Each number is 500 + 25 x the weight over the matrix's rms, rounded and kept within 0 to 999. Layers, rows and columns count from 0. Numbers have three digits each.

# layer 2 attention query, 768x768, rms 0.0474, rows 14-86, columns 288-383
475509515542530513482509504495485490546516491497488482505518530487460478520547465528564494481495540540505504511467480475492486474488483520499516470527539512533489505554496505488476484472482481491492533476508461496534512548508515498487516486480456513482521514503512483493480585539505473520
461458511532494457466536511495508509483509475502502515525498526463476464543522481496529493508530512507459522512462461530525462498511519515483493486521508511515493521504484496515484511485456443477511483450512480453462533511471457489500487521509468502482465541512520505523495519510502515546
537516468457468528541516471511507511538505524506499493484505450542545493454524525495456485494480489459530512496528543512544466503518516486525479487529466536507522463470483513512474559528500525500517503520527515495465497496515537516524507475541539560487525500482460505530478505486525499498
495537493515503558427500503466515474492491484508484483488517504490476523558489519492506548528505502458456496487518491519499525501502474440470521473469493521508501505501493494470442537462523507495509508466476497507478531527521547475511511475449509501550522549502524500496491554480498533533
523472514522479496519489514506498517499513517487492519512499483531488510450467486494467547500486527465560504494483513500505491532520482516503479521486479476477550448480524484524480504494514517490493512507527484494501482519508530484497477468510527489483515441482471524508508444478495490451
494516461531508523546542524504515482486467539424518453502494471511532505543507526505514530478552510525484516511521499528541525535481501493493489499507507518536486542455535514477461578522499501509501517523534538508522496540506513509518513507500515534529532505460511532529513506520522548489
517494468506511547496489532479477487500507470488497509494527512471467483525511533505486461507504472509506479486503569530487507487445476477467544483503519529549513485511537507490501513523549489542493525480462500463525547508546539499471523467485498498489455507511520478520496513525494477468
474460463479510463443543514504527521497505476487496491511511537456500502521549483472495483534506512551469499538498434482523523498518494516502517492505547467509511521517493497484545499485464461487517559512500513482512475500513493531524523519517439474508475536523518530514470468536491468534
452483502480538532535470497452476487499527488445468510532550473510452471517518504496499460533511508470536498522477520510489537510482449517505532488489539501492530458457491499503544524511519500557505532458439462504536560466538495463475513469503512500511512465503486491516525474518475482520
528524462521493464528477447479500498519461498573534492516440482550539471508537469494502483523519463536525498486535511534483491550502530446498468521567478529495500509574475514499506515497489481444579496494492450458516448505464491502507525490463483536466520548453463494495468537517509508499
495483537509556501485446484535463533468498508490531530478524520455494446520481479542484570504476484523489507496433502451479488467504558474473550517502465513478509518532513464467470495491502475495492535497516503473481525506522483506508528467522491489495509547493507469497452500493518526481
481516494460517499503486531496484526533529506461507540523530506465468504480501505502512466512525503508561518494484490491514487482503518516520485488525483497495513503490447525487503453530475483487468482509504498479538510512553504470497519518492463531496514537488471510479531463513492516524
480493509512501484488545507481523463467484444518463504490535526489463466550516510495482497536482513511449515546469449490499517457503455515463571494472541490531529487497456503485481484482519485505470511492514500523463548476494474469497515484472504506512452539521535459520523517490457504519
521476499482505449526478515504506508494483525511547498520457499458465566514491466495514501498524480500500501518509465484521506498526534521513467498460523497483544525494528486478507500506529504481487480506494554488509466502544451512510520493533500452501448478541490544471500459482530505496
472500504519468499525476508506480469473534499510477495518522476498510449532517468533491510505501492489487504564516549505473487498481469475480532535492562509534475496485499495479481493539483494559522521486492507491501499517468508498491469465484496508447491499517486511515470505495500507482
508506545496500491512518534495477504545472503495491521513488521482481465526525502493534530495510515462520456461503470494500532489480470510538484504537469486521501481527507534489501501487448518473511519485529522497536466550478482489549508510494483489472500494520468497487501517497515521511
469539466518489499480529522500516519496508489520484511507518518474501456516518516514544511536507534554495534517495506497509453500486499496472522497517520509505492521479502462525473501477486505520514504483500514497475548487522519523524512484502506483500467565517522505505480512514482467538
484531503477484505533489469518476477495516474513513512486560517497493497533496490443518493493504531468460521519487496474489491477474487529515543507475514459509501499512440503484521491491475512533498474476486456548461514449519486440444501526472513461486482506513493483495513444541504510490
453516471517539485469468528443513509529530471490466489486545542489509493548499499468516524531513535526502489502469516496498496456496467539481552483496546521554504505504503510466474461456524457527507546506495496514512563481567531510484513497512500521516450511547538447537514552520509468465
480532502505485504499511539468429537473503467449455528513554562491477512470521506488509496517507488450513482566475504486481547504563478539485558446422576433476468445451517484497546469452536516522496506536439508513509502526566463458474504495532527497518472470548534479514518456523462497503
469539495542547503512487502468484454471511469518470475490486514523514498486490496505526488479513514482486507459482471492524499482473493540511524505525514496475497539499513530513459512518473477518522549488534479506521493507504526521482518499422470526491528558493482471495475556489475535524
472447489509486538468485491496464520493494508489502540493488525502462450486477499515496528516500530464501494512505519501501519485501508513484507506518503502541497508512485518478496494487513492476490530545491477482491522493492511472518503463521514496515491510495495505506478436502554500450
492521530515513508530453509480501495546543488493497491509510475501510491475443511511469499537536529481511523486479521525514531511494465475472548536472504483505510478446485529464496483500519512553478531469532498529513506518533512495461505503477498533483513538504536496498494505476499512454
448484500489478496506481524452511513511530505427451494482504534457461480520529464515509516543512528471538514540500520511527532513476449516484550481451521429496491520510456509496515473464485530546474525500490498477541521473512499486476524496497485464479497502533492512547491446528509479453
480512501522460486490475497477526483508502470451442463491533479534544526498516493444487500516521517457477493522507494501472508525528458589529494498463510477528484489440518492509515518499514535522480508530453520511495504528517465488477485502524531485514488499531520515496480481539491465490
504473519495475508507483446486473480517483498490527478521481455558508502468487501518486525478494504448525472532500537524473511505528517514477510492474505507502504495512537493489513534505538522492483486482489467461533486499458489482479486505493527506511532457493482521550502450534504534488
511472501534505543480503501515497502521480513519508523514547534456477498546488488531511515541504543504504475489445481463494493473523466480437503517487476504527507509527510528423479483465492473521536526461501505467449563469517515468524465488466509453528471501474509453510483512484505517513
520478540453492518482510443514488471502464533487490501516475497486492515466493507503466539480534491502493521509480508497493516509514513512483493479471443504487485504476502494478514505525547484453465518519500510468480522472478448503537527529525521483501505504525499488554475493511535482511
498497520502516504455493481529476498505492475526545481515483469529507513450478493517490469466492451466528471491511495478502490499486549467492464509513503531498531512524528530529501528539496532426506492494524469471494470508450480466507495464525493500496523495489465522526503485450538519488
482511476528525492486482504510508524527511537499518523470505498466467467534451511491508468486469519518496551471489510477537524482536521438479473532478490509468473528496488523462484496490474481531478482497496494517496514471497566477518495471499468480506486489479500485446495504467533513498
530560463490527518513477516530464494537504505491506510484500474552528523520537514497478481506493450496518486473541462533567497504462501513538455509514446481468540489505492553519471529513501574510452490487521477496524473509497527514526499497531500519537531437537480515505485478500476530472
518484509555501514466503529499514466477521453499490500498462490534522500482469491499480546463513486538452515456474494531477499514533473480421461503520511541523513531505508461528480529498515471514511462471519512495537484527465525502499516494456517517543495502509481509520504581461515471497
537498495491491510450472504518478511524462508499534530469494494504509475499486525511541469502492492499532514472487450498486485483493528471512469482505459508504514476519510554513471520490501510455518531494524458496446508460479486527522511524515501491535496513508502505514489467502508493486
470532500523494507517487502499550467522536507461526477498495460485506524461489538503494489524528457535485528504503567494494500504502500516475482490473523501485498513483468468509479474492468527576488482460489519525506513479541507518494529537528476513539498485497536463470468527501492471480
505528479465466509498534491556483486469485513511522484481491480506512523448511517480465442490531457482538522444551493510488468491507574531517453454536492512491510476523510498573490510523524476435481483512527490502496483494463494541524489502514500541548533480475463490538519499504511498473
473543498509544479480458520472509467522515478500512520479499456487493501487493489495539504493485485480472514516491525480507480474516476491496498517475474496469524510496476509514482491464484535513481502499490508524510505444559498466496552488485487504479492474514548468482457518486511527485
504418504483483500527537484532506482466515510497525457502480466509502525483502458453443503502550486466492497481506507557489505535481516501526482520493501521485501519544530495491535519513509518504510451507486502507532498498425462487499458491482530509524536501452495523543519490498516488499
515503506516465478483483502530478482515496488510531530527463508513529510548501511528500514495497479524531478504515456492516499502478493459538478499551504495502499495488499513506520519527527491455495510545489460503515463518495537511495500504533525477486531522509499519469478490458482543515
526504476492506532513489504485513501505497531474507511503518492477502523527536506469541529536512511464540519492461455483500529484498483559505520467471473490498488468485482505504527526513503499530521464494517571494448510463507445503486487535511488459484506513520540461498497454498477500490
528468520484515524506462455512503500502520535510511457490488426544515527455514555479482502494500469470537526521458486511475528533471488533523479468496507511508529482458478485504502528532467532502495464507462519528458452539513485519486490533503500500500507479522472519481499472494513501497
490460463489519499475533489549511488496478523516503500500498517522504476519472490502481517488489497507500462485544452541506457463501504509492512525513489470495493496551494517520491523494506502435477503534503487478504509520459500511526500498497511497543484484474474541539512484509496519462
502513501488470525485451517533490537499472465511540538507508477478520483502475465535512497472481475496565509486509476469526474525508484474477484483529493511492488501515524534572492514542500537482491507489524507456497509483540492490526529503511444508487523472495463523520513511485510535505
481478541503501477499509520512488493490497495514513476492467498480503509485507495547519520500478482475541483501535513522510495469471541529469544522507481476514516531494476501489514502522501451484515554526476435510535527481433495514539490501513511519528504494498494470486491538510528472467
486525481508483480459515518509487502502499479482531505501534509510551480515536507481515506523476491510527519503496464479539503470508483514520508478475487477500488503544502534483504512506485507496536545518482453461460532446503505509498499523501493475505494485497528474494454504515490456460
479473478475481487518526487525524521446454511481511443474471527516497502503478481481492502485529473489519490506544518516494536521526471535491491484493495507513525573550542476554520525493547442489501477519515489460549488491485502479502462461498499519488507456458526483535512503512508518454
495516489479425481536510575515514504483479463506496529490513541451514512523540517488520538492518528510450527481527484478516466489503509418523511464520495510503497476537481516533516470483487500473470508515538512498477474489461501515534515496474505481469502504522510485516527529515469533517
550489474535453534474467437529478458525478492462527486481531434505516524450501510486483539512526452468550507492501469485480496570491491516497487522471465523470507450478533505476487492514495519508537496530476474476474496515500467524472501511475528509499527469495528512517515453457502527502
549487523507515479527472523498539498458504523507543474511504465482478515496476462467478495492558476506503501508495531489486527492492495469532535516474546487496458544465501475519535508512524479519533484463478511537512452507552517516457514523498512468469514521507468514481496478538454521513
462525525493532484498489488498505476519488481503485462511492496525502448480493519527543481471515522488514473510488501509489462450477517522522489507527529532539483500505483535496458507513488487496514512491516466519525511511472493460517494494505488530517524475518480498500496496512504495507
458521520511548506511519536519475505473469494506475533483513565492499480533469494546513523470475494509511446496499516512469502426467479449479539524488517501524505524500495493550482501519534441505479519514532475459522524487508513489514470480497482522504490512501470500522472558477504522469
483526486493507499524503532444506502469516466498476533491534480505515487511494525473507470551516550524481533514489503489485500505500499510486513492459525506499517498501474475482507436494507554554502526483481535556479506467515558506495507477494532498490468513513550483487454498547481449493
542468511521519510448529449491504477478508500493492484546479492512512471484494501518481504493517491501515500475475500522514493513493521543497496533516478501494477511514495472500487543535520489488500499503517526460494510524464476467508497478524534516501534520503501518510518466496511501467
502500515470549470500501488507504457509489487516540493504496503470495519501483490545497470484517493509552465534513492510504500480476507475482503540533466499509556521469541523488463521527524466515451483484515497469549500479544491491526483494487480529492512516498483514522519519474513551492
440537533496485508511487498500517494501464477537492490512504524482471475488465519517544532473446534494483493501481482482488500474521488458490521506520511551508475543536490529531470497489515466493482506511504491537515517447524520498491521499489510512529490502536462509499459521474542528507
514477516507514463490504522472526505457492515503504499497470497511463478506489487474449542501491488531446516521500531508452500510491477494520497481472500490517515497477493442473519479495507494519519505459472523478479494518495496462507495510523543491480465517528510472499462478554443451496
528441517523505497488527458504525488507472502489507485497487494505494502495487519483460506493544481471521497489510500528481497512477523550492480501520464497507476528509514485501510519524493479447503469525516528475491506517422502506533479514523510492493529487482494536539543444478524507507
554449513494505515492498444522500512499522504479535500511499455536509483494496479482499509485561500464476504485514505553483493510472518522506501524501454512512507503538513504473491536517524520518534470475490510510499479500468453527501444484518469504526502491488497532530511465520523482507
502515466487504510484467495499508525527461516534531489527484491502508531512513520524531476488483486481541512439510468540514510512497506540494461470525487569454494546536493509571497522513498491461470518530535457487495530500520496469518527497481458522502505479480488522517508496483528541501
475509495526520492489531474513490501478482486509509449494526466566557475443470522492475490507506474522500488501506496560511499548488520552482504508500505525512522511508527517516507510539471536508487490484498479499483442506459476543506512555488510526529537505494474526534520494494499498501
461545525499530466514500537513488484500516469496486524519473532486466471545484501507551529486462544554482496497503515497497494491494497433517531498523502487526510516509485527521473466491521503505506507474509479523529510512560503490511483495481502484493483458526469501490500560515518559489
530489476508536523491515511481484453487505491505500501499494484545478511513469499520491457446495512498456494525518484499554484468507491489512538483496525479510509499483527509494485518490488515520461504489496474505497530514493514466459510522489523530478508468518472524489527525508490530494
445484534475488504521509469488525509542508457469483516480484498499477456513478464538511490483483545528486523511562481530461485501483508494498454511490496562494510534489492500518481510480530492493499525497510459512496492505434577531547515513494544498494492522491491510537509491457530476510
512501531509509502529518521512523487478476500464511474502504504500503511503491474492458519508517486495458525494520561520515512480513533491490534494490528476521503530510495469485555524517478521519499486454482499507490498506496483485498492498541510550493498456479505505498506522542482498449
516445493515473501495502467525498507521513531505549492503509502539512476486513475487445528503535471472521489473494510515493494534474517497472506504537455512484496496553550512496503500527494492479499476532491501502510458526470467500482472521501493491515520491482499529501502461497500466476
527503522493514506460436476494498472488525492513494532513466533442512495498556488454543492479452478501513472494484496515525484519465471553495495473498472509489492508443468538487530469480526540494558516510531491508516500493533493506542493466506526495516506478518467474528482477446497494535
522526515530508487476477479518497475465532514507472518489489520524498527509459531470464458544508464517524518472454485448509522481524511533511531517499502489442495532527485518490508518512513516503529469513491499524489485486507485506473531520479493504509485509514524489430506494495494488491
459553515480542493521514535480494514480530493507488484491492525508497496524501507510542484479468531504503503472485520473503466458487511447500527502515506525484528525484485481521468481501493490522518517437510485510492530490544512507485513521494501520522478514530481465510482536493506507522
505456511516526485499527503469466489522489546467463529488500533520471514523538533491494514554476514485466531510515491485480491494539519521493500516450511495525505511525518506480511487498537464490513495552446533484469526511510472490480472482535525449521489480526555474475513477491488432502
507488484498488512539531507506485477467466520499518490483510466474520497495476530504447500473515475478516507480534537526508503543513493549483491478462500549487515524495513505511497502531497493493502494492513493545488498466508499516480444512488510502510488492513516507503500472499533495466
539503493506480532467514488501504475496555468535473535493484555481468481468553518480546509503459551524484481487491456463531520431516492494520518485521470473486517494485480522492492492478494487517496520501520496510500515507475483474516498531508508456514531507536478496460519575516482519512
504487504479535480500494497510504513500537521496498475525470495492484464528529478507524536493513443546503490463502491533477513511482478520511501508504501507466465523465521519509531477498534501471545490496543529468514494519515472488493491523521487519488517472503524503520504513522477516525
513531487514494482495493544482479514528492491470502504516511514461491504545530504466566468508480525499485489526519468457516489458496472484534501417484477480489486460440502519456489465483523503522505527464536514504513499507539547530496537522501461482481506530540480507519472499489468505529
530517471503479497504526462518544515525468523547518509517523536510524457489546512509521487512507501515502477520464449458492443460511523500508497497529510541504493483539468540461482520461491495485494516497494493473464521477456466498519521512511498450507489513493501521461501533505508462493
# layer 2 attention key, 768x768, rms 0.0454, rows 14-85, columns 288-383
478497494441516496480561472473498484554531521515534459518506557497503498512516523469455472471528496526513491537497489510519489461482505495502522497515499531507457515503473494534499461467461494448496525472501493532429497523495476484553483498464485495501510517514474536446510529468477522510
459483491490544458515522522491499519553515546462491483437538503526520510502465520521486503523519504534523515516500505469505475474497472492488488477508538516502485529525545506514506498463499525499469493470523525473452484527500515495535556508475470508526479519496480523534509546487493450507
552491519527495534518455490516480509458465526481534491535453481460504498496519496489500477488484450492498471483521502511495514501518479485477526468519474466502489497506469481472514539512550441505530467520510493500542496475478494515457480490484497485477533474476469479467521463519524541477
475495490474500545533520483509467506489486507489487492509495518493515516502501469502522490499550485469505494524514530467491525464521470544487477488505453493495514489492497490522509482508519492500485475510496479499523520491509483512480573504507517468497505452523499464485489468493536515527
501487530483497500539479487487463488454487511519496489547465505489494521514511470509501481487466457457489504496487535502471491490518465504483521495457509501510518513507488521505521525504507487471486485510502503487535504501529499510461498491524509510490486467490480507475515444502501493490
481525512457470514518580518509485473485466499535492474532455515477481541526514521477536475495487506485499519534514547490522481480491485474482520502532520477490479526514502504533489498517489461479511465541534510511494510488493481486504467496489506498470519520501500522516481479497510476528
491541566513479501507466488527472526519491510532487503465526484500489479491489500486445492472482478482535507503488544513484577539466502521475481533484497511484529478484497544495502522520517500473537498492481470537460503514527489464482533531444527523482518493520483454533528523467527533446
470528528462564464464520510455486481548501474495517499487500479522515442476521540518513528526489447528557522497485504482554477508502487540516527491470527524514515488488539563521491508443475503491488529495512542489491490497508467490494481548503473495479483515484505509522537560487505479471
456503524501535485498504490510503512517545486518530497476495469516530500516491470489477496463493478543555536499419462480520515467477518507496539510497570525488552465518503538508508473491516559471518514518507540524498461487541478529505511499506461513503520477534466491528541535486548540503
516520528483503493490483453529511546557527534485519504499522489529467475521521472551524512459518483478459486480531494536542533501466500505562550485532465488495543461473415518493487520496501502501536525472517492503507520513508496533530527552525479515516551508522446445497487532530537498545
487474524488554477494515524484483538496506510479517524501507491544470521473464487510484507504519551532523499489521501489452528491499537469456525517484521514498486496486548517517469491515507549469461507482546530505490487454489517450488509477485499514491492498479526519529476521497488529542
507495497548513441502538528509514485477498525512507516509496480509508481534529527477505541490490515505475499463527489508510465489478499508530531542509546503512465537535505481472549507517492510452471487514506502479485501518530464477531471469517492491497477470437492504493525473516496494468
456513540511528472517505501447509508524552489505477485482523489505553513486474512511498495539528521498540500508502485457489496529491476496489524522457507499474519474502571518538488499501476477524481494493501537508477472511502507531466474486481499523555471495477507470497529539509515500545
529527504516516490492510497501494465510545472512524514472530479492551491493504518502484500498504498502460522468489502479541507508497491449523510460526507522511499509499485515483494479515515526492499507507514489485525491505490500505521481500497450487499470518486481487503502534496492494472
500494507478544465530474511517491515538524477465498442501502435541512475466488474517481502493532473508530507549471527487500486513481502510510538483498516503519490482470553550558474492465474500503504503524489528509475484517484483498487514478514475546516517485523494475515503525479511531496
500454471482503464484517461519506520517531549507513496496477477500514492532487524503507480516444528510499484485538507522521481479501546496523506483529486569519471525476509477479516512508493484453477495473484513479458498495539526492468529488499476488501495503440523510454503545519467520520
473505462512496461472522540472530511549496493495455479459539506526475521479530530528458505529497516498493469494525493464528496526492477527511489499460487499548452481482536510511455509463492525506494498483523545484523499503471483476518486487498528473487466499482542523533488537499492466494
478515510522512489500498517490496541523542502461484482470522481519542488476493498484477521488512510511510516475494474473508470503503503506533501516506523495442526473514537523530511514462478522529460466529518510551489455514479479545458474519506487512487492506508508501466496533551489500489
471531494540534503505501528485476517555507522483496459419515489500509482447512497507491513516503487548573534475497484482513498527476488514518517498458511513511499476510535531513492484515492501516485523484532495538537476474502489510499507498489484526498503510483527473534527541501506481474
489506512512540496486486487499496513534526513500511468472536483519460454492464458532463500511470523523532521507529480501534504506485504468522501531516522512503533442519521522502495487488492567532498487516528493499517487492507523529500477496491495491511480466487512519479531542541487531481
503513537498530478495500485522470506523486541514527516493515517525490498527512528527558492505503499473478543508546486560493500451445505500554529467526475540503486501487494553558494496483477499485532519477480499547467488474517510514529527489509497488518507499497530508496469530541462515494
491443563509496493503477493523530508456523505437552545454489459468491508463490465494467519509516531555518473493496521494519498464469499467472526508506499506489540486490523475507498535520519504455491515508479527480495486514512511491477488503497460515502474496469502483518549514471499538531
514525516518494488514475510548483538509511506500476492500500448514524483454461471488500499485503483452567533477446533497522528501450488492522496479500547526462528506512524548555504514530489494462491482498481521547522505520523496459473454515511495549521544483507484511510514524472533553504
490503537496529437484547518459475496548546475502515514502471473536502451535498530480491499504487524513507568523511475479503502478454446506533498490497519545528539494526518539499521473474446467497467502489485545511467503513521506502515521490492442521536491463480485491514524545504507512512
511516531505503501497486492500497484534489507505508440468527487527488518513471509491486462499506458471511514520508528501525517484500483474537477493505538538494510486482513542544497502462506524507521496499527465551482440528465467539523505506441473508494537458521506512539548507490513490495
447475493472485526522471443539501549449492533495530490578484469487445504496489457538491455473479468465489459515547522488472543478512483482498500525553520471490524476508488509490524482522534488504523476512505461536522515505527501505494500512462490488487510518530469476435471469491544519512
496504518486529490441492471498523522533539524460498478457503489481495499460500487517476510516536522562503513466517515471490516455514479498477486511468563493498502484486538506496480515476463529522488531452538521522484490508486496501511504481525499490528452494506519492523488541485484461533
496495480506497470499502448490552511458490502478532516524528502502501488532493510498481476509502509529510448536496537498489542517518516497480539514509521513511512503473499476488506523455496513503517524498472476453497495492507530462522487510515491490508476484502472477516480489501512532512
509453496496504537487467480533526503442495495536525507545488490484479524509465477493504501482518496513482479509479547512452533489500520464460525524509470469498489503521476452463523503547506470479523492515469480505519535496511501462519515506504522516473519514476462509522509442464515485501
502505513512497485529468514528520486447482485488508515487465521493530516481490512510463503475493511510524518515454509491504500520479504493484510520444494449535505505505479497521518492502525470463469500543516551531505493467534493479531481485483519516489514479499495504512473488461511466440
528533477496501511510487489531530485479519475561527510549468525492521497509502481486542520468477480478444470506498514492517497490476471536488489492530479492509487499499442486467537492510508449481508490513490531492523497482514513496521521500505519492469514518538451522489509489473536498473
449511520490521472521497514514526536514494509514514521507501537480496528451495445505477517496486535503505452549482492465481533528498491474502537510458500523481474505507527469557466514526512503486503495460520515491520495476509518483509525442490486516470476534505520470493477507478483473517
500512451500485534541486479507533501445488500476502541498489508465512506497509475486497527502467530536475444564492499467526501518533502520460494513474471475452501498482478459482528515513517503466486511485476499483534467507513506464495506504477510458478502511491454501516471470486516488499
501519501511502502532480525491519534518485491521518506520482515514486514454491494481492462488489483495542519483455491484514502477502473504515496486541530487470473462498484537528458516482486469466477434504497512517447510482479501502544461513522500522487523504471506544526484484460515516516
517517470495453556546485478550528479503450488510523498525476537455505521516528466464529472503518463508471494526489510528471499521516512519475462544540419487528512515498467485490498505511502469469538481501514464497542504487478485490488491532498487483495539505513493497479479469494479479506
481513501494569513539486528510490533507487484489549485470500492495524527446484491491477483504499505543526513492465468504491510527500500551476495495502525514484488482509511543568496485545493489459492479489493558524478492518507469511521497509481495533527538527489487503488518526503505501480
510508511464487508503493500532487511530477502470553506549485486472463503490534472506496505513536498500527491502529512482484506510542523523512490512515472495481492476496473488488478490498495484508551530532526469477554515525485477538495487489495507499491507504518517508481503516479497537517
525489451527476504540539492494469465462476478506512506530476512503509526516491495487517513485511486519445510483557469517483506507474516542459483483492481512499468516473479469493547506543498480460497518479521491490535523508501489489539507521503509498468502513498470526501504500506469473493
514534516481506517456524466507498528519500492489482499493527496504470512500462495523455472517479486515540507506479480463553530490473479473519491476482522501485524481517526537497473471494511550526508518494499522485458469504506520513470496487476470535505517470510467503479522497504506515494
508476493466494508533444522537499512468490520560538551593484504514460523468506493509537477448474494492510471496476543519508517488469452522503500494539483464499501493519484516532478486513511492521508452486510457477499508530485497470531487493498516493527507558519477552521535490467530511498
529457449491499527464531455493512474491501529510463510512449520447507486500500493490505543519502506498497511514513491505499510492552513482455454524517513493494492500471532446425527521487523501490484501482481510485541526479508541475500484500517510478484484496517508488465468434541487472495
523510472493457532519506516507519498491437495536513494495461545470497527497503478519530513503455493466468495522498491544496502500476535513454487502531468491522450534496477484503490508526496498483493506510534524470527515476516542460521534465507491481500546512476466535540479440486487495498
473486469556491459519488492475483452507513524500506494499494483481517481517507507473503503491525513546483523494500526519514510493491512544487526484490453502521528493521520492476541544520517508480524507459493485483533541508520504526473533501519470504483483492466519497523519485491512538471
499484458489497501516521529506539508494490497512502467481515475505475543464462486512453491504488481560526543492487476484533467504516533516481493498467519495483476514525501552458485515487471549480467485495484527527502506471452524545482507533511490488481506467484508493536534511477522477493
446460453486514522516552517468530495532511506484501521482506521508504461555515476499489509503486448552471454548539455500424510504543517507499501485478494469504471496484531497463485515478426476536482514526509484513489504489465533532489552499501472489483475496537532460500464477554445475520
502519503516517509500519505482492495548517468529516478486488489497494507516513526480544516529517470490511463489521460508456502475508484530484480475486459499550477523493510463498522466522506480518471513512515489474487511479530509479431497474512485524516472485516508474474466482496479469521
506487488480454500526457505526490498485461498507571502534490476481482523458501497484459493438480474473484475492479511497451504481527507474512498513509488477469495538509475534539509514520521472448514477527467480517477511496456498476537531460479537500527527475469447522512526489496525538494
470518453518480506543535519481517510505460463511510498521450510481510474496522500464548503484487526527466504489495437517485473552492513490539490467495511520505519467507451503539525493500469497501510483491528465545499474524464479516529494529530510509481537541518494526518520499536523523522
476448493518540491558464491514513512502534497503491461487508412485550531472495488495499501485503516529510498483477472496500508547491460502522503539496506515502505475518512504511538536503474488473486471476454473500522452525511511523516435514503463521504474524467472522479500495476490512498
504479471529507496504519452462489477508478450503449504444511516521482492522491472513516552519477514482507490513514542512485492530492502485477520516457513523542512508528516490479532470503530502470474550460520488485495517434500548499429490483499507501471512497493502441490474490475437464482
526528530522534456499485443518522525507557498508529490484504489525548486479488514498480490505482516531545476499506482494519476455491470502533537513513546492455530485511497519480476475486495511494489474490500513534473453539505489509513481501508464519531460485503511469500547509482511551516
506495523523515484491501486492484468521522494489493532497517470493499466484467493517486552540515528491502523490514521483534495469500489499481538501493499482538547493490481495435532485474496528484480484465484518485484527503520560500519468482485480532487482528485494516508495528525497526490
493470490524508465494543509489491460525517500546466509517483526529476460551492486510510551482484548517486467504506502507520536509490532485507514506498521506510507515488458508479487514493505503445486528456521499494519528532531519493510505471493494486511499522509492492486469517496510492473
462464483515511479513489478481458500478506483465467481444555475514491522484444487548515511485486575497495522525484525501484543517521497471475478515444519519506484506490548502502523496491500530505514488494498534502541490477495492483484496490502506511470525482524525459483434491490486483505
503479532500530485490505451500508506552550523506518507504512473516510454501512545502451504523515500528549491485490519492543460469534479494505526534482513499521512466480494522460509509455459540512493477477498470479461496520506480512498468515529466494511460507511546477503524546518485528516
540472481481520537498507491502523475499499483484519516509493538490491512510519507495534479506540486517483501533479495507496455544512539511485494494515445516528513537460454519461476531507508487504540510485477488464535528519525514485496485493512520491469497512523506540515468485517500493512
526461506468517499487497472513497490467525524500502518539479508480461519522508498501498511517531488520497490491488499502562463496495557514490512507548504481491496520473499501491477531506530528483519506483527507460534530495519536498524464508543474468482532557532502531497511492503527493511
483479473471489520503511519468473494474455471496522506517483544482483514472518474520524474457473486465441479481507468499482504515507532502503495482530465485519460549496470467536491475507508502483526504494526496497514535450486534474492540464500540473503504531511492506510452480488514461512
494522488504498468513535532495516501514444484519457470483469467457529501522465487486481534497511490484500510526507495498453489506487487491490525515472516489511500476487520511518528535499483514457481487523517458506532456526496466543481520518471521480464503533552509521474459459511515513507
494480506513485481497503532463503496507509464510475466447518505536520489526478513491515559502473509510489484483488463521463533539484475504512502542460509527514537510492540483480542479499488525473495520449505493513499486455535528490456502519481506477455428450497508474514510532544480464516
496498546507541502471483482480539471485490544494524482523480476515478550459517494526504553495484528479539495532440523462493545511509470495441531527518521470463526474522463469526470469491543515494506514499471515496497495511510471508499533511533528486485467533550507504485457500459518511489
478495479526533504491502517463505511473506464467498479487527531493485489494493520526461424543518503509498549510503511515464503500527472501489484514515513534520528513495535479514493492489513498522503506490468488484518501490443493507505526504476497519501458498465536520511488495503506473470
520520535526541495491457492483478471498534519443545509504527471515528506514523528503490468538533487544547533479457503495544487502527529521495470517531475515533510490488474543514467514510481519511507472508495478478494485522488472516469478519500458540501490502499531502502523550490516500459
550518493488460519536515528511464448503479509483479488493506529474502497534512490509537495511513490521494544468503484527503456520490582496485463530511484489496510533503462524500505550538501527490473495477524478509534515486464530532472501493470495491451515510575520558497500491550470496509
467519505480540494514465537483510482494514497449517506487494505501506502493511502492529464470469460533504481502489520499489468471476489489517476485487500453516469503480489528516523493527503492517505489552491497507481498504504454472511510511554471530488530461460517537544481497556519501509
491498468478490501519443510548563472483526533521484516503510464499542489491490493508510511486503513475475505501472505512476460489466469494520502514504512472463523469481475497529518514489500537523519481534508478548490448514499499529517484504489488492505556468511485487497475471529516502492
462532519526528490496516493458512477528530508541512472431503461507554475496504495531486494521479540555513493484482512480480546508494441522472501525455499512467515462527554525504486471512476484511489473474485510541478488501450497514454520496468510506525465476443530472491503516514466488505
494488518501522478483477463488480497500550518478516493517499465498491505536511505486487500541509478517506500496524493499519495481510527513504494502486505522505508488464499504456485510478469553501487499504473498471489496494514514507487486504479485499531471479500509506518528512506498541522
477530515507507480501515531473492456519476504528509495500495492501548501516523470504533511535519483529475534516535531487463494504471523554508496459476516541528493486501505510501514513524486476486469497499499467513535462484484489493454492534520494509503474509513525525514454474497476476504
525488545490509487480512477470502522492540509513479475499499480515501543439483551509512499520451541525536460526506497484517534509489466484501504530486524522470510505535520476542508495465494525523505491503509543493450508482514507500504534478496514492480454474498507521505526536489520470518
522478456499471519481515496477496509510504544517530511518480544517506464533511519472561463512505482539496512466486512507505481472510497504511475484541500485515510581517466509490510477497448524492548523487518484487455494502513496488493502508544517525497536516469479497498501525511476512517
526481502506514500478483523477489502494505541514510494492525506485516514488530521486536500517490500509496509519488501502550452498470468487522533470492505482499487521491500506484482438449497537497492487534495549514452477507496496512583472512550493481502530503480491494471520533466533544462